{
  "num_hidden_layers": 11,
  "num_key_value_heads": 1,
  "intermediate_size": 1024,
  "vocab_size": 4096,
  "init_std_qkv": 0.042,
  "optimizer": "muon_variant",
  "learning_rate": 0.00706,
  "lr_head": 0.00728,
  "batch_tokens": 32768
}
Each number is 128 + 24 x the weight over its row's rms, rounded and kept within 0 to 255. Layers, rows and columns count from 0. Numbers have three digits each. The size before them is the row's rms in percent of the matrix's.

# layer 4 MLP gate, 1024x256, rms 0.0656, rows 388-424, columns 0-127
100:115144124138142208148139139095171111099151099158140145123105161105075151105137137136134180149124098130153134149111113160107108101114117147129112110120108138161173111186115105187112122149140094124148107144133122112100158115142141132122129134132106153099127097139127134165154088118145123105110137106092107118137080131120121172120161069145104137155133128138174173102151162114109126154120
101:157090095103157096128072096120096159133105126113155186137092101159112103123102146103141142119115090121127146170114126161110148135162124144129099146095156135135128135159110125075190135133137149087107152103107109101136139125143130070144089159124083146168140136127138147129131166116152127129141128145139122115121116139154120103132146147069112101097183146092141116138133136133134142175102
101:137150165096123157155098130120128113094103136101173144093144133113083118147140122107104094132125153109123122126134127122072125125141161151130133138148077120101135137097146140119118127141121147139095130140123098144137150123163129141131119086125158128121142138125135102176130132093140156106163169138139119106143119152115155128137152132167114122122120135169066128110124125124117193157160
096:141159105103121129127111146095158115151120141120145141116134098120130111084104154162109108175089125137157117109118166175126144137156143127108150148078122117172127145092101178148160136131128124106123105175110179137154120070121094123078096120140104130118166158106124142114113118171070117156115117104116182094137144150110095126109080145109138096103148167099118111171123123134148124142149
096:086119134122127118149150133098139129109136136144108174117173126151111126166099141201168176112094151161112152118124129092184094114154124144138108110135108163117098084117138152108127137178134119120097100153116120109102122109175117119106074134166087125185091137135120116164163152150157137167133159123141125137138113148140140098178154118105132132105155144133161129163123125120110099168121
103:142070117125153134137132150138148167142149094133139103117163164135155128160180159144154132144124114141114117145152116078122089146129126174125136131140155110164089117139120183125163129103123151138065163135118162164131182133113114102130141121122134111144132112143162154135113168137117128091139101128135153089121140108137096147084084118143132089163115131152141133123130102090153114122135
098:117138118122156080156103136129134129145130086137122079164119117143134095147152093108117092107132170132143115124143129107117182123161133128094131126126175118146134159139138109113155180136126085120149112163122141103167096117132125132128151145110139158166123159123126165160123095147097116108140078100105115113157136090121105120126114164123128085131137116113117163159108118114137089104113
095:125139092128078162126160136113122122120118125155166145158083121111135126137107140077169138116125149138144107124108120144135102107147166131150119096134078112060175116108108106171110155135135129154111088162112141105127110161081115176142108097140140121103106172099158102165148085141114130064131125148118115076134150136126137112153086157117135159125117119142112158139110132115096146138127
096:116121114096142109165112154148140141140120118155177111161098081128144180120086140114122166114136148156132126132109108174133121089141094151155136120131128128051120121113191157146125112085140152100137106094162136115162142141143152133118123096124121138104149170092142155131154072157088087149146159139130111136104150110168136160109122172137140160152135112124119191090120129105134118144154
107:127093159122145141138138091156136094142133115075100132138162130127118101140130135115150155109128095136103102097134098158131139196154145148086154110125084143100161142103134108102146109083153117153172112143113104182158123171102107147135120176130086144144092108141152135112155151109081126131148154061092134121151129131107123121093125113099086167139158150150148125164106106126146103117115
099:143150076070128107136167136061096120165087121154124154086056132119104157144131100128131157125090097160138107141138137123125147129168134139126139143099139098113174136098109163166092110140094144121146150103152130144162141123133133169099093131146132138137140138118145117112145143135120096117097113150134144150159110110137105142117115125153169145105092138164111140102089092148137153152149
095:115094095110147162125148110110100169109171094095163158146148135148114092089089125139133102129147150124149131116118119096132083123114156099103094111114137108123154158150104099103145118156112148110087108116120161112125127165087134093143131158122151128162115144146132112100128114114139132135161093188129135134148125123114155101121105130123149113122127107150140142125136134140086121121110
100:130154136149122113130171148143195141059091150110152121124155115118115103108135152104103112152106107134092089128127077152151125100144109118172151121106120178136165121116106090101164150141156131155127147143158112170140145082131088123133143119119133189137136125161096177138066099111164117135150115123074101119170107089121111118102164140119127152096134107122151131127145150122140116130126
097:133122140112143123106125145141112147128151122152134146124082139115076113167126150136149154138149121111088118144126130105162098084128098156118135165124141070114130159139094108109149137136125087106132101159112150110121099185106129139127151175120095138160108126178122147141081099085162122110114159143169142122134146092117132148131084109115139134151102113109104073147101111160163108099141
102:169126130127133128158156140132176110102122131111201124095133162192116125091137166127118113129140103144140138120114111096137129145116145131190127144076087137118141147130115094146154152115128125154096133145127085100098148152141142103136111108165094125107152136097162159158147103120132103139149128169133165142126107104125152101116150128163137144142147086141104128129140120121150126116108
096:132102100089109150105107114123120128124113092080165135156130145130098121105161094112118139089124146162103134082121142128127146132143130099119122156089098133111147176176127140147137116123119109140131063148141120150096152135131106150160096189129146129102115098104192140122146091149088122107158099130143136081116125107151104107193145142074106115113163110142128108186155138130143131107122
102:115116123134183122141117115143116078080144127140163099124104139155134153159113137120086123173135129123151117071126093082140118139150121146157150163134116119135120114106109107147148116142149120134158180118139137134140168105126147168138179161152134126101149157144135125128142131158112103154094131173059133107148115101137130150184091133147119163107141115123150122136142128141180140134083
099:153103106168162147150115127149125113117100142109132108141124173142131094131139126138143126141187101134150144114144151121127141134099116116116144149127170103125146089159134138118120105161087130132121148137148184117151092102180123099128132116135145130172110120093129150084142139109115124086120093109206086137124155133091195100146120148098141109128148142112097140150111156087100124127142
100:129094143145134134130149128181124132100131140116121115126186133114156167117110135158120132146142119130082129118117116122137109093159112088130143170122130163080068132144158132134096144124197092090139101118108148130143142145152172157137125143104081167142125145166110104126115128117148101097133129149159180099122108123183088113096108128118111107167126129115100126125128158104135128147142
101:128145120137118170154151142136109130123072142147078102180101147138124115128149143114106184101127105113135128121087135126158103157084148149097150133139113118163096132183114140138137113093124100171136150126155106155104150096152138138142104155158143142111167142082090165158203130162122120151156159131169134133118134102095148082126124132164140141164112119138145133108112125120165100144150
099:128134153120118099099124131154136153136152121142145106119123113145089094144121127137144105115113096135107152141116129092117171130132120156113131160126131130146044103133120093131122116162109104144151124126130155113122100101134080157129117122098148141077105100108094106125126110137159159164111130153119161129131163063134155090141114144084142170106133158127143107154135143069159116135121
100:166173132130112127113136125109113149135090121101061132126111130077121115152133121095125118116173125148158172137144102099120159084132145141156153178102150128109144147126136090172131136143106097142134131147155123079141147129119106133128139118154163112159133132139077148144126151111123096113124160077129111088147102085111159149141104166146125136151147118106114119081136141178127126186108
096:121146117099130125133167116124160117086135148152150103098114133130158129120103150147153104157082112087144126100152095124162149149120119166161142112156121159164167101137126104126166148126130112115166172093162136140148122171158168135105124107142165140105113126132133163151138100092134160125168169154138157108088138079121172126128139155165123172097173107148148123117147146119124130137121
100:110165125138115071113137097146116172148063115136121141106110098078145140129137138142115109160116129119163136138110125145125146107152141132129175101116109154108147144094152162121125146123161140141155151147113127129159118150104106091115144152129129142114107115159141111118168133161172138160121133125080142106079085115161124135164125113131121138153159084091111111123145144071086149142134
101:136142132114151153129087147131144132154128097160140132148120114125106160107108149113141131122117095114111150145101133146079125135165125097110120137147146147155152100124145130120122102120152126121140151144092088098135165130167144112145136116070138123134126129117104157153128110172107079127137126116125115145134098145142096119171118139132127145110122142096081155154154135133169094219126
099:163144127170139119119124106063128110101110107148120135121154123171147128111143134154092126156143170146087106092114119134115130108111119132140128167101147158137120150134096116137137136134121119122136078097162159125109121117143057129135127110124173142103109128096102110108148123165104117138161127110090154104132136082146123146147086152127128117176136072103074156127116121115112150114083
099:144120125093092098136112178103089139107150106104113135143102128121162122109146149134129108148117145146134179147087148106140116115128136119182127108143118140067162146121157107134115146116115141162132163122119118126101132145173160098110091166137143166123109113122139137069124099106096141173136112139162097119152130115133129162168091162079140134164124128117151116123119158167124102156121
101:058136097123112126100106114128150094113140104107142108101117137133157127100122141100124094125147109131136124153095145132144148099103108119115144105138116134099102120146111083100097102108128120115143141126169119124106176099110124150120140165126174119127090124106107139123152142097112131170136086134128146067120148148110141171169137106122125173105154162124145144127118149184111122149116
103:110177116156124135133094159108137142157102121104143094133143158057142146141121110122135145150147119110117072129127188113076105127169122141149099109168140113121131118130092161139116153122156096146125121125112126122155130170084154135143193160090126165162166139125142120103155165103101098130136127155141146119174146104134142110137163097105150143106142129138109146125147120162093134131142
098:121139119100146128121147101092115106105144115126122104118170115118088130140092156162157131128141144130136137130170157118075120155105119152109090135092127120092162107102114116137101159093212112171134140143074115130127121127145137123138128116172118142149148116110139136146113137110065114151148152147152143115141111134104132119142107137134126143136102169194148151096082124114140166086106
097:099103098100128160138105155142109133127146114087133130136082126141119111111132125190186119164126163135166134114127111127138139141118090112125171123121128118155121108161146170121152116149137127131112120173113150099156116128104084128126123125178117139136122099114123128129099137162137119124159123160139118120136142115101088164175128159122125143162125122185102127120134148124083190106175
098:139143115117135132138085165117107082123142143172146138148123156145149160141110114131128103098133107134097172113129121158107103160099149145155100101112090092141158150106177096117144168117117105119148146132186117143129100143088114138143114139146139167122127161149146098086130098137133091117135124142115122128157147097084096095101154059142094119117156115096085103124130136110108122086129
101:122139136106135130107105117121130119092112120122110169089115126085144099137137092151055151128169124143153146110114128119165083098143081138135119111143105102160181164124122182111099129107115158138173125138156104103129093106113109154139131156112144103138110104149104130139161110194105119119150132152149113125113138097139119164079116100091169103115142135117121103107114162125149134111097
099:115147160147116123118159150140132155106127129129101129124158141096159101159092162159105162089148114164132102112080171150163133124152107118158152150115135155126125113121101132086126131166137117137133131136155108107081110145117097152087088143138162135128115135132129147149152124149156144118105112198123173136126120117110124110151169098106115115155101143106148142135117131137105153158173
097:113124088123086118094084177131158130180155162130166086147144123155155165140123137089122095160106143097159083134130088138125096144155164135125119115153135085114099179123118108114111094089111108136136118159166111162096141115115107120147120139164132143144148141125104130118122094096136140128108128142181132156142117104125097118094094135128133121090101110119131148102146124107141126148087
097:079093085095113139135116156162124149111129153091091123116141148115113125100091147146143119093187135129137108081135128144105107204109126106121139090131154165116107132090120115138112153161098114109124107100094134109109149179107139156101054133143051170122101094119101129130158071150174145082169172114112079124113127103076114141162132139122153109128106133144088111119131119129141155100141
097:102138138113145143106150135118112129095133136130107127127070125136142124110122117119063084143101112112126062101144139143159122095086148112144137136118150125135097132150121152141119109117153104133111138181152116157147079111103155117117154162143171095158127125137113134094116135128114125069115127098104113109132095112108146130139175122161128116125151111094146149105173126115145133144117
# layer 4 MLP up, 1024x256, rms 0.0655, rows 388-423, columns 0-127
099:073146145160124121115125135142130106103089152082161115119154122120106140074130137134145154177111091146131152120102101144114114095117141166117123116138186143151135133118134130141112096143144097104159103140154124132137104146114106162167142116132144111167094145127167123144088090112121065048135146130086137145163139140084145118146146111112142159135102117113130127154106109135164152099102
101:127091126137135118122100169101081109107147107193145129113111127140152100128128105104098131131116143150151130111107113116126095121114163172133108151123070119154076147086093108122145146116095128132135127156085159173133154103142153174103114100075130134128148130126067125119162105129106113188128148124178187105112134127060163121120132155110094126133120147127134107148169110116171147116114
098:153155168136134105156138151098111103176099118121157125067129166087103088144121121116092143084139151094096111095115178151136123140138161157126135137129096133129155119156164126164111123151117203147109126107105106099135158130152132100125177080110102144109157120103159144164107131127131138152104144123148117109104180143089171124125109086172180126129145126145111083133131111143103086129164
099:145146150178076121142109168100124072112131155085166111134118104144147100124065133123150159133165134132118136098154129174110110141102150127128111164127121089141162155134129143120140109104135091139151146132139137155120115131138127119108129122121135115153102122089157126087144130137111137116111106101186118135111145107156103133137153175115139121087130162123123143120135116149162140100090
097:128166171126088102115139125165137120131110111110102166142115119124143136127150110146132127146105143107140157158108133136107134104084139075135122118116114088161136109153098120132117129129154092125120202100120143114136087071116109148087110123106143143122129112159127129151103136096089101134095136130171131087134101132145164084153101093143158144070107081098110125178103159135124118107132
097:131133112127108102156108136134136119150119133111185136116074104124138127135151097143133133135122111175122083127175110180122122120125121138128119126129150147130112144117141113129120087099107139151135145126151126112129108097128085095123136143144109177100169146139115132091138131137131098118109155080108174131138136168132097102185164153122106103135120125128094116122131104120136129145130
101:163118125157145156146113138157137144122164125092109124077135147161107135120157148125126154139090120156103105110159114170138127080114133107134120126111112094081085128111150130150157155141171111100131144136126134106135112204098144117128116180122110122100141109178164090109109132193155132165134123177135163144095153144121099138121149102131149133090144140153131138129150110140093103091126
095:106099124153145092123121184168175117129151116119134115129124092092146120136123095168144174147158093132134140105178145118102089117068111106127169097113085132129161118096140115135144139132170147122170169113127129141110115129119143090167102107150113096144099133134131122115134131133142121115158111135151120121116138140105164140122104070115090136147111162112142098128100160086134159170143
094:118160133127147119094122138182139124133152085143149133145162171119141086106123094109158142136112162135114148101156189147142138160128121118128174106127133109116150129107149117101124161108127079157092139148116122082120104122114081119091131163142165115093138153118098137124111139078139082140112146139154117141121136110143113115093090146104135123097152132179119107140095077163146132122107
103:141117101142088152102132137128119097081128115093139080163145124116128108112110120123101131148110131148106166160150179126116116119138118117125093169135158140147131109141128178121111095133166168130127123123160093125146124088141138120118134130140163132081158156111131137111143132145113122079123147145115145143099120087089133125122123143124115139159112141155138155139153107112124111146144
099:127161085139081158151102135114135127093154116155134169140132091144136118132059130113123136069092117100113119107109120139132132176165135129097130157124159142127148141118135141133150092091125127154076142122101163110148144124101129137113163088104114097147162126142155132116139114146118156125144105114133144157108124126123112134157114068134161113094111148091068123133143099133163129143147
097:123164142149075140144130091144115071128140117158120132166146135120069114120139137130167125134132112101138120174133169118103186105113140169109143088184126086140110165141093103150119068158094128152114093108125131135083159130102127094098104145132125146163115169139121097100095137126103153089107117115116088146122096108098149112139136056160105096111148174131082122108126150132109110112149
097:150097108064128156158090137136119123124133122115137123078124128128101137099067106076110142125150171151108105142169099103182105121118118071109099111115137144117130144151144112123147142104153147087131125124150123104087126118156090111157131126124114125200140106078120140137160093143086130140127108106180143092150128148153179166147132106123139104090134110066111148129172115128111114113121
098:128070126124130119103102112144098159095161100076103140100145127127094132106138123127109145127137107128082107140152110139153120068071082184129153133141136136125121167128105112130136115155150091121157113108145146102132082141128135125111154085077102109146111155145100130137122079106166144143158135120169119127145155117119161151114155111104112132159086103120156104152109140119102152123128
102:115138100163099141124133132114108129085122072110126089125140112167092120162102158149102118104108126134137087138132080094131139107140118120123114147122126124130127094106156149109140174169097081081138148148138094124110103144110117166095087092071104096118176106107105103122092116151118128111110163154131121149147131119098121132128130152161133193117112142147093132161068128113093119108111
092:111166107120144138144143179122156105142134133126090142113146141107153152122129139133106072133152114149143104098174096162139191133093116189112127075130135137160087138112098138167152110136141120105132116127110137108136115101123145098123110184100143114100139093098127138108146107150118155136101122081108110134115162086112134093150132112107169133134122115125099107136145134098172094101185
102:156098120122147061138111139185095097160120130140151131135120136132082157144130107103096124119161115126143141122129169087095119100094112099114126146124173128128107141122111070141133148156127114118140126121141125101123146142088189168127172127127173120150058159125136137121136141160134159080110096104141126099154164149101123155133099142128181136112108132121125138136150153115101168186137
093:164076141121146110151158083112090108098113151100130133127131066089146093119171098156133150121148091104135102105127145112126120127154181142095135106164100080109154105148109106065161161133096145107096107166095157101125086095129148132138090165122122166099119126121120143091115096135150093149153122165156123122121148150145119132161122140127169128127121113138148126133161160120150161125135
099:109092138139136168125132141080170157140108114066121119128116144129110110105109080117129096140143092153094111109119143101133122130088184161121108130125108159152097146139148173102139155148113139115147168120148087097143133118137131128040113097146165112150114133144137154113138136150129166124151153103098120151146125113119086148132119116170100103109150107097125131129103134124116089145150
098:141151096146142101121112101095157124104070172102173113103106104145121142099115103167128073094156127121116110157115134154106135132116124139132122134112133122092114102093141166115118124088101123125091118082138121114077116122148137106167097124077118117118147116146166147127174126112145133121085123109115117087113113128159116120137149139120121103161133106132157145117135150111122111103135
096:162132140127128141100151069163107143125136113071134127119150126127112106163139140112133066129127152118095134142155157135147139169104133131095194084098128154107114090111128171134165134143155134115130195124111122139168094085131101136137136165143161125114156175097154132145145094126103097145118121129136142101094154114126108107149136117132117159089115077145141097155151161118147128163092
099:165043148146096163118127122103115147105165124107138069115113094111127148141148109162119106150120160165170145130123148144131131144120137118110141141153151154174123155154141120161140163137092115147134102124139123122129118103114158131065130134140105097122120098102143101125131137118146152130100149108122123131118129121100089128082113121106161103123164127098106117133113125159161088151127
103:093093151124080135180188128134094145097102101148116162137155140117113133133121111100107159177087127133128107114149123111174117096126196160162173135140110144128117109151137119138138092143096151164108106111111111108174136117106139158128132113097084124111123111125164119155156118083125116121151146148188130110096164115159104112152146098112137137088152094122117123183108102128140151152073
099:135098140128136135116149089177107058153126108149137111110089129159078091140097109150135126120131180157126153115148163141145149122078132057086168112107118129127121140091142145151123143124122142119105143138115130120149119092102140131110171097114101152099096139127138120099124113140106119157129126090163118118120153142123117105144108101121135143145136132144168165127144153140130125123103
107:081178159130164137097110135072078108132141142162158120088062136114078112138147142107120100160148089167087155098090120116080131114150100099119148108105133135119144108144129097150135165160125144153116135115140165140083105172146116096115121136127168144168133153162121126129109115105111162107122147128107131126133149150170152152087121115132099116165134081144107128111137072120128097093164
101:152146127155159154140109147130180129145101131147155112141115163107137141124117128170072166135122168139130129139107142152125104119140101152177091144118104114153117145147132132108139153163109095117140110120128129124125104127122123163164139128089115131116107153104117096107138109116136153161108091120142182150100160134076169144109141172143139176110164141113117061130137089105116103096089
096:144103092122135095174143108135145139131133160142111080122113133139142124145146149110150166138108134147119114120157131147156130151135124122132132106140157115088157145142080105083126104107113112086086124110155107166100136118117124156111130137118134087104113122176120137127166092118142170139092164101126117169118139126138089129139108104155126114125101151102128087129140125124159127132104
102:125109138125110112104146104145092135108156122184114158151135123097114126156127156127110088122096109111080126106093122166137136119159076081131112133108163172097135125138118128131119105140104101100133142136146138121149135126103105156082090114102153151135112142170145147115103083145128100106160122162132139160072112148077109136114110117132118090117154123097179108147107116105140129094113
100:183138129132143168118160150138148126140122167153109110102158109143141130136132128112111166141127154092171124128163096136105081148162139096140128130140146130124099134141106076119110152146085085126132154148146122108125122083125132127158154092138087074107096130120130157114137075152121141122119174138112157162102153126105099152124151125133168194130144129111164137099110106089096123141144
104:102114080094147118111131120108178148125063069134180114146089127144151129139113137113134127139122116097115149127121092096111162161133165111157103143164157133145129095126089154142159151121121103111158121117110099105150120143174070129142078097110105107119115109119174117122115142107120161137114117136081157129136122084133123114137062133133112130147113141124160162145117151169130119132132
095:140106128125118157159134134114087132147148111152101122115134180114087125157102161129123152149115131174130112150147138115178113124154145105106106111138150114106102145126157149150140097138103135143156089162098098090132145129113126129094129120138109140149149123106102116148135130124179104108171098144120109131169181103161114136141139152149147090110143147184066139091135108130102083120151
101:073117117108145127160137119186101134109094063133098082149157151159123112143160150135120172102133125111123129129094139151138099148146078141086108115102120130132147143122173109111097151128093151140112116113135146123119160169089123165106097142159148115143099091146151087132144084122110097111110101138114089129144157134133120138101147163111121135159197144101115129136134133124161125107179
099:131130173120096143119107179119129132091097122094153176166135155155136146125097132134128104110162165133111121113145123149189088111133133128118127125108138156146133155108099113123125162124154138128135156156138154128122174161117140166144077141123098157098104121151131108154124145116150111107104126128118165151103188150099150143097154125126112139076089103145136106120144143144146124105172
096:118101118161093110124119099113134136163096142122119158136130132137093126127143103111138112174121158134126139138124162105066133130135148121164113097145089144173085128143070136151116105094092135145145155115095067167147157109139132099139140135156124153097103157092152104132148102169131082103101122125110145146147129105076142128152158108092114106073136130115119084130161132139131142147150
103:084095109140146130116114117133145118088144163168086181129065122113135114145143147136107132102127108134121141142097115083120154068165107092103143124111140127132121159138091115143163111129146084125116132109123168151142081104122116178122105125107106128130099153131155136110128134126097113090143138184110096097110134157163143111169137150086113156102108146099129116137119143178121092138123
106:165125152184121134123086165168142127160134122106105134119099090143119136136136101095110156137167120136115154119146115104113094110110119141130109123069132132125118119127137127114107183060170146147133131166120122172166130112129118048143164109089120097132089128113159100147072146114111146140148072126103132169130146140113133117127137147159144120111150115150108112079149176102085105172138
# layer 4 MLP down (transposed), 1024x256, rms 0.022, rows 388-423, columns 0-127
100:135116131111130099167131127166159131144123121145159103132156149146132106103095082138153108119148112105154101117110131190149140097138109111070160135099135106147153096079136118139132142181141104137111089163127103112112082123116161108111125110137133111138120137091129108142139147132094127111142149127138169122121143126142131116166108166061122148130079124138141122135162118148181111100132
103:093193113141115134086116134152130116180129118151140097110114138156161153144148120114143150136178126137150103057084173108094107150142113103094131128122109120089141153151100071137150090129109113130104141144134128154152143171143117157099115141144151128108134141121126132112072150122129108119150128145145167112093113134113140088141107104093138144150148133152087137081112152099112138116123
102:140108116117136117129125128136119154136111146123153112175073154139112146114138117154160119075124146123084097158146141141108168139127093109145112164139124142104101111134098113123119149151076138143133075134102155134132125126159169148116157091136094101123127130094142134135123122151127124162142124142121090120141120150126143135111147109144126128106134128120084146113170134114175114181113
100:125163121128148139135102114088094079141123150121128154182093103139154107105132136154101106153111117126120112133132185128085126149161117164142146155119135123136130187066106137110074146123091133121147094147129094159086137120159120120106176110137103129150142146115145135143145111120125149110116134083134135111091107113110111123158129150112114131105161125109119104145098126131112122126133
099:132096150098107132141141136105159062110131147122159111123142129113091117185193122130132187110150135133094086136102138149082105144180137125183157111182095109140161097134116107092159105133120135153095125142111129098101140150104151144104169151131158104127172083136143100145113142125158098103160119175128121121108127138114127132111081168132116161177110108135099120121103121112141119105112
099:169132077147136118190086127137178120116128124113111096083133115118116137117136114087141142088123140122129106125126140149123153150154153134119115108123102197084107148069090155150134164148158116172139127099133100131158138169122141106180100203128148132137123113136106094101097159120114120143145120146109150096158130117118183115124136091124126139126130157085105118150146130128111118156097
101:105134138118139141198125189135115154139125114125135130171149092128106160141150117109115143113133124098156099114095136141142161125125108124120168124140140095086100121114115119121122115156165138093145078159120097070114076146143137142138123180122101129134135150187111133137127104160116090125142138090136111111116131123103109145140099117175119118127120130137107147128116143096131119075128
098:146131110145156113133125097129134108148133133107092124144108134121144139151121151077132092138131162135116157137119134100148142113162107133123092178100113135078122142169130141097118143125150178146120154155122109119164132125115169127146148140140125138158121159127113149159120164119104123169152138122132133111092131096132118121118119134132110165055147113133161083114130103157165128149085
096:149120116158105132132132162117116132135140086100143181134103152094122183122133138085099130116103128112120104136109177120132076111132123126133129105133147096172107120094112147160142095096141182107132139120129113177160083122102086113122118086098130147125105165102133121136123152156124135053132114123132141119094127094137136129102153126152145104123137145064111141127146131113153114097148
099:109125105104087115153125105125168135121105148136148191109167139132147131127132136109149128116118146106117105117072148131134120139174166147118099128134122152083150108136133146118102095141092102120144161114166108165154141123165134164099063120161132172115133173115155163119125117103146121133114119178142130116133115123067148109065120118142145125168106095187140115121145166171099135140130
099:170127177133139121097126142105100142153150168131140111151192076159143107143127147142129138168107139140122139080120125144131140121136128167144121107104107120117154127095116143095085115136179099088150114107121131106123162130131138099151150117082106104134162091126144134158126096128130107117104131103149133135120107118123112110114130144090112126134139116135104128074113114088143137095095
096:137163091130125144103168149182105139145133138163164117175119164092088138109164102100128139130147105120128117105171136112114084121111115126151094129127105091129098119132081132139140139091112169123148106103103118130122135088129152165109118114144109123097135088156103109098112131102140133181122101175163127136097106177144175148179118158199100102142088127165097108134123122104096134156128
098:158118124123202102143124120155129150141089131116109141132145126122151107142115094116093124116135186154138143108144135152111126126162105122144135159147104130142184094145153073137112131085156143133122153090098157134136122090141131131097151133093135124133156097147129129128152126140108149104069140141096101122129124133123146113129126124161121171156144114066171149096145087115119138117095
095:101107128118096105109130132128149171128102117108138099096146125133115128109122147119130124144149122162120107118135125122124129111081139125135107086134127134130122113104130103090139145121115142162078152105130109176154131135132126114126137113088176121094161095084135113101122144131132138134110124137128129107158153146074100106147150131149142124149154118107125134089083109147110115135114
100:105095144138129134173104127139125151086135099136167141119128104113099131123118097122141107129131145149094127121137124122123115115094152129158127144130116149090123088127120130105111119103124123112146176138197143108102141121118165145129112092136118135145123146110093112142182131106172063116138131146134132110134088070146142163116144057160115157105126117091113120121099091094088137143134
099:090178091147162128152107106130152152125127129094120089138087117102153098146131097083120133128127115159135141135141129099160100134134134133154183141108127109086095142090115136106129167084160145160134122168117107091164115096131110169126102140137097157147171099123097099145132104126149150117137119148107123084125145081107147126102128076158133043153134138139138117126145109110133133138126
104:165115116136137088160132097119125082130139139109146151125095116105125151140159104095160140091125113144131148126155104141129138123100113120156077130186093127109151120110116127153116103120158150131091126129127129118110167129110116126082190141068169097191109125147064138130144145180148130177114136107119160115115160114148126110091121158144149116159126142125087099123138116135123136123157
096:079156139144114138084088175102123103089129106158099145156116119161097134162104134115070070144117126124156134146113113111165134116105114108143162117125131158087139150104134115162146146106142128149137154072142125143144117139109132125105142112102119102100128118122147108143157136127139117134123111103160140135116082073083145087101068136163109078135133130147112132128150154107105121123082
100:147137129156128141159167129173105149166108110103162119158124163171112161140144107090081098125141121135147117121106088113120121157109115135148127123110130111113158125113179090104098151126092096111127137144182129145111130153143144143099169160154132151137094137134119100153154137130108123098155096118119136146122146123103106122124150113133154147102137147145145122183151131152134147124125
099:123129149133153129108146080121129128125118083136131128089121169131121097117124148131130145130116103114132096132142152163136132124121129117166128137150100157105139118141164132104132177097150135133130067126095155133123159101076150142109153113177112122149113143134080134106090149126130134121149128098136171141132115085120126134134112116146121115070129110177129133121065124116126200112104
103:135142148116138131103096132067138135126090109118151130121057138123105134117104130130093138146178159124141153114147116155139154146127119141134092130112075146157127144124105120082129148106117141111133102153123171143105159170090161140144127097145189108123133135175162122162121182116076132111117125110147130145179118130136093160117149114171106127112107085100108112125064137136141143128139
097:140108127138136086101096109158140172134121137179131122125173172139128131182137152152105130114116140149109131101112134125149111103178158126106153119107096134147137076121108107102110161130117154096113155140103123129112161126122106122114126157170117168096171111106100139123116100128143118143164124149132105085106109144117119086112124160137157138161103167115133139164158088133082127110153
101:145122120138055160082151092105152119149132132115112123138128112153084110093167111147095107101135127149154103126108102161104108166175111091103094106104115149129135135144154171147139115094164131100157129079146131116180120102081121147116026073113110143146172106150119134121079126099124134125105111150133113075128063105122150116124106154130150104110140126113093090114116102110084095128104
099:161116128155149089181153147116099122134113057130138178161155115148136131132130114070110144151104089145122106161119073132115118148081119143137106087139112146135146131151117162134156099116143119177123161110109100136084124104150131117108134141097134153103165125080140141131138120129085142139131120124111174079166129111143112126137155108157141087132080091115106115123138099169128170127125
107:086127122118114149090113121158146174094137142153125108115108165148139133145140144121136123166109105158075135116081120144129100140170132125130133143105113090151162124099118083142097165134131078122131120151164151188126163145173138135116151088102101102121080120127064119115116116140117122123132108142109123099133151142150129099115106095087119105145134096104127134152087096088123109136146
101:113140156172089122107121133154136105090102142131156058144112087114102121129118148094153136143146125133109135124112112098128117143125118131094145118108148115124131159153134159128163099093102139126108101086146103151095109087191134115130138154137144130131095124146120114084127130125115130119099154124095098080130161145171075158104126108152135114095097156148154108127096139122095163075078
103:123166117144099128124150122116128155109098112119108094168118095132119127145096124120130098170162152157135141137139163096147171115111090137120150131078140146138174116139123182134146110154135089119116134139086142157141141120140138151129165100134172108140118118188109114097160097126119137120144120103128147133121113114150145166152142166137098112124110117121179091119155130140144122194111
098:134096085134148135132161134105156130174159121081129180117103097156128155106121106103151106147151101111136123160118120085092107094102122136136157109177133136090099139122127141112141171130118122128121144118153135125091109135128109108106105154118126126091099163090156156117161167093126125148137118164128138097105112114118155156106109106117148162128139136129133114156119109136102141127111
103:103148114153117109125136130116133102142139121103133104140140111134094143124168132110131129104120172163131084087159101094158140129136157149130136117168119097148131115148158128183131148148130150155085112094098137169151141135112088076123082133097133105105144140074126149143128108121132098144104143122177075149177154205122147124091116175110108113096161119180148103151137121139094141103135
104:168129092110137140144132075133115130098177111135101126131114111103147121141126169103154095154141156156116102114133105113132125126152152145096174173146108114097119144122121104135165135165104151105157130115121099139107159125134111124117109170132099094155119116100143143159111077090086104106150135179157136127168068141127161124117156129106094135120146139136110149116126116120069123123140
098:144123136117179119095085085128140096145108129135160132165163095107098113114114121107138107123111133100113089109138092088156137143116146117124145128117112135062117097152162135125158152099145119089126125113141154136112134123119126130154115134136138133093146102135160137137119087074151123148112136104153117121114092106134091142147102089127168139103059169132165104154139078100129120127100
104:133147131123110153150131145124135129115142158115099118108105111095120111109135164135142121110159126091090166166075085148126139112141122101133153129088077154154080135119109122112149150122168121145196142144124111148106097112096125136122173133108102090140137112143134129126155106174098101164131143108153125138080109132099120157155122146161139118176112107090135120123113172150133153145116
101:074088149150124087110102089145153163120105132159149094122111139136129132142135111137091126171109107140142142118119123109103178133111154143129129131153106119069137117152115136134125129161157096108142136112134106107175110090142125143162134135134097114159117134103097121131152115152175116109135167115134112146128105188135145140195100128124141105131152089129118082134144092128134121103072
097:121107113133142153144099145148111102133146103110133108109085143147158141089131087122129156147127106120133128110146119175145104115136154158118165112089154124151152142186142126121098121120151150151118111104123159111097166138170142118131132115113123126143152135142098100107129126140071083060109166108156133161114135111113155104138110089127171101151170128124117124107138142133128108130133
103:121117111143095145085109096143120126113174111169123147111115154137126148121151142105163151123094114076100100136107119141131136084157135118121110142110130138089106090114119130138097161124115143095111074130131157123119114122114093153122170091137150159139125108115128132135143066153134149102157104175097142111136106116154142081104124172114173095117141062118088101102053141119116126122149
102:155160141137103129118102142091088120115151118199121119112120147163147077152129144136140085105170104145194095097138138144078113116156100149160102078141154157158110102177083098119112136170098107157075095137121134137125125154140095124124093120154134131142118123137133154144139131132102104154108106095149130103133140147173111083101146098127130118167128106160107131149142117133119124107122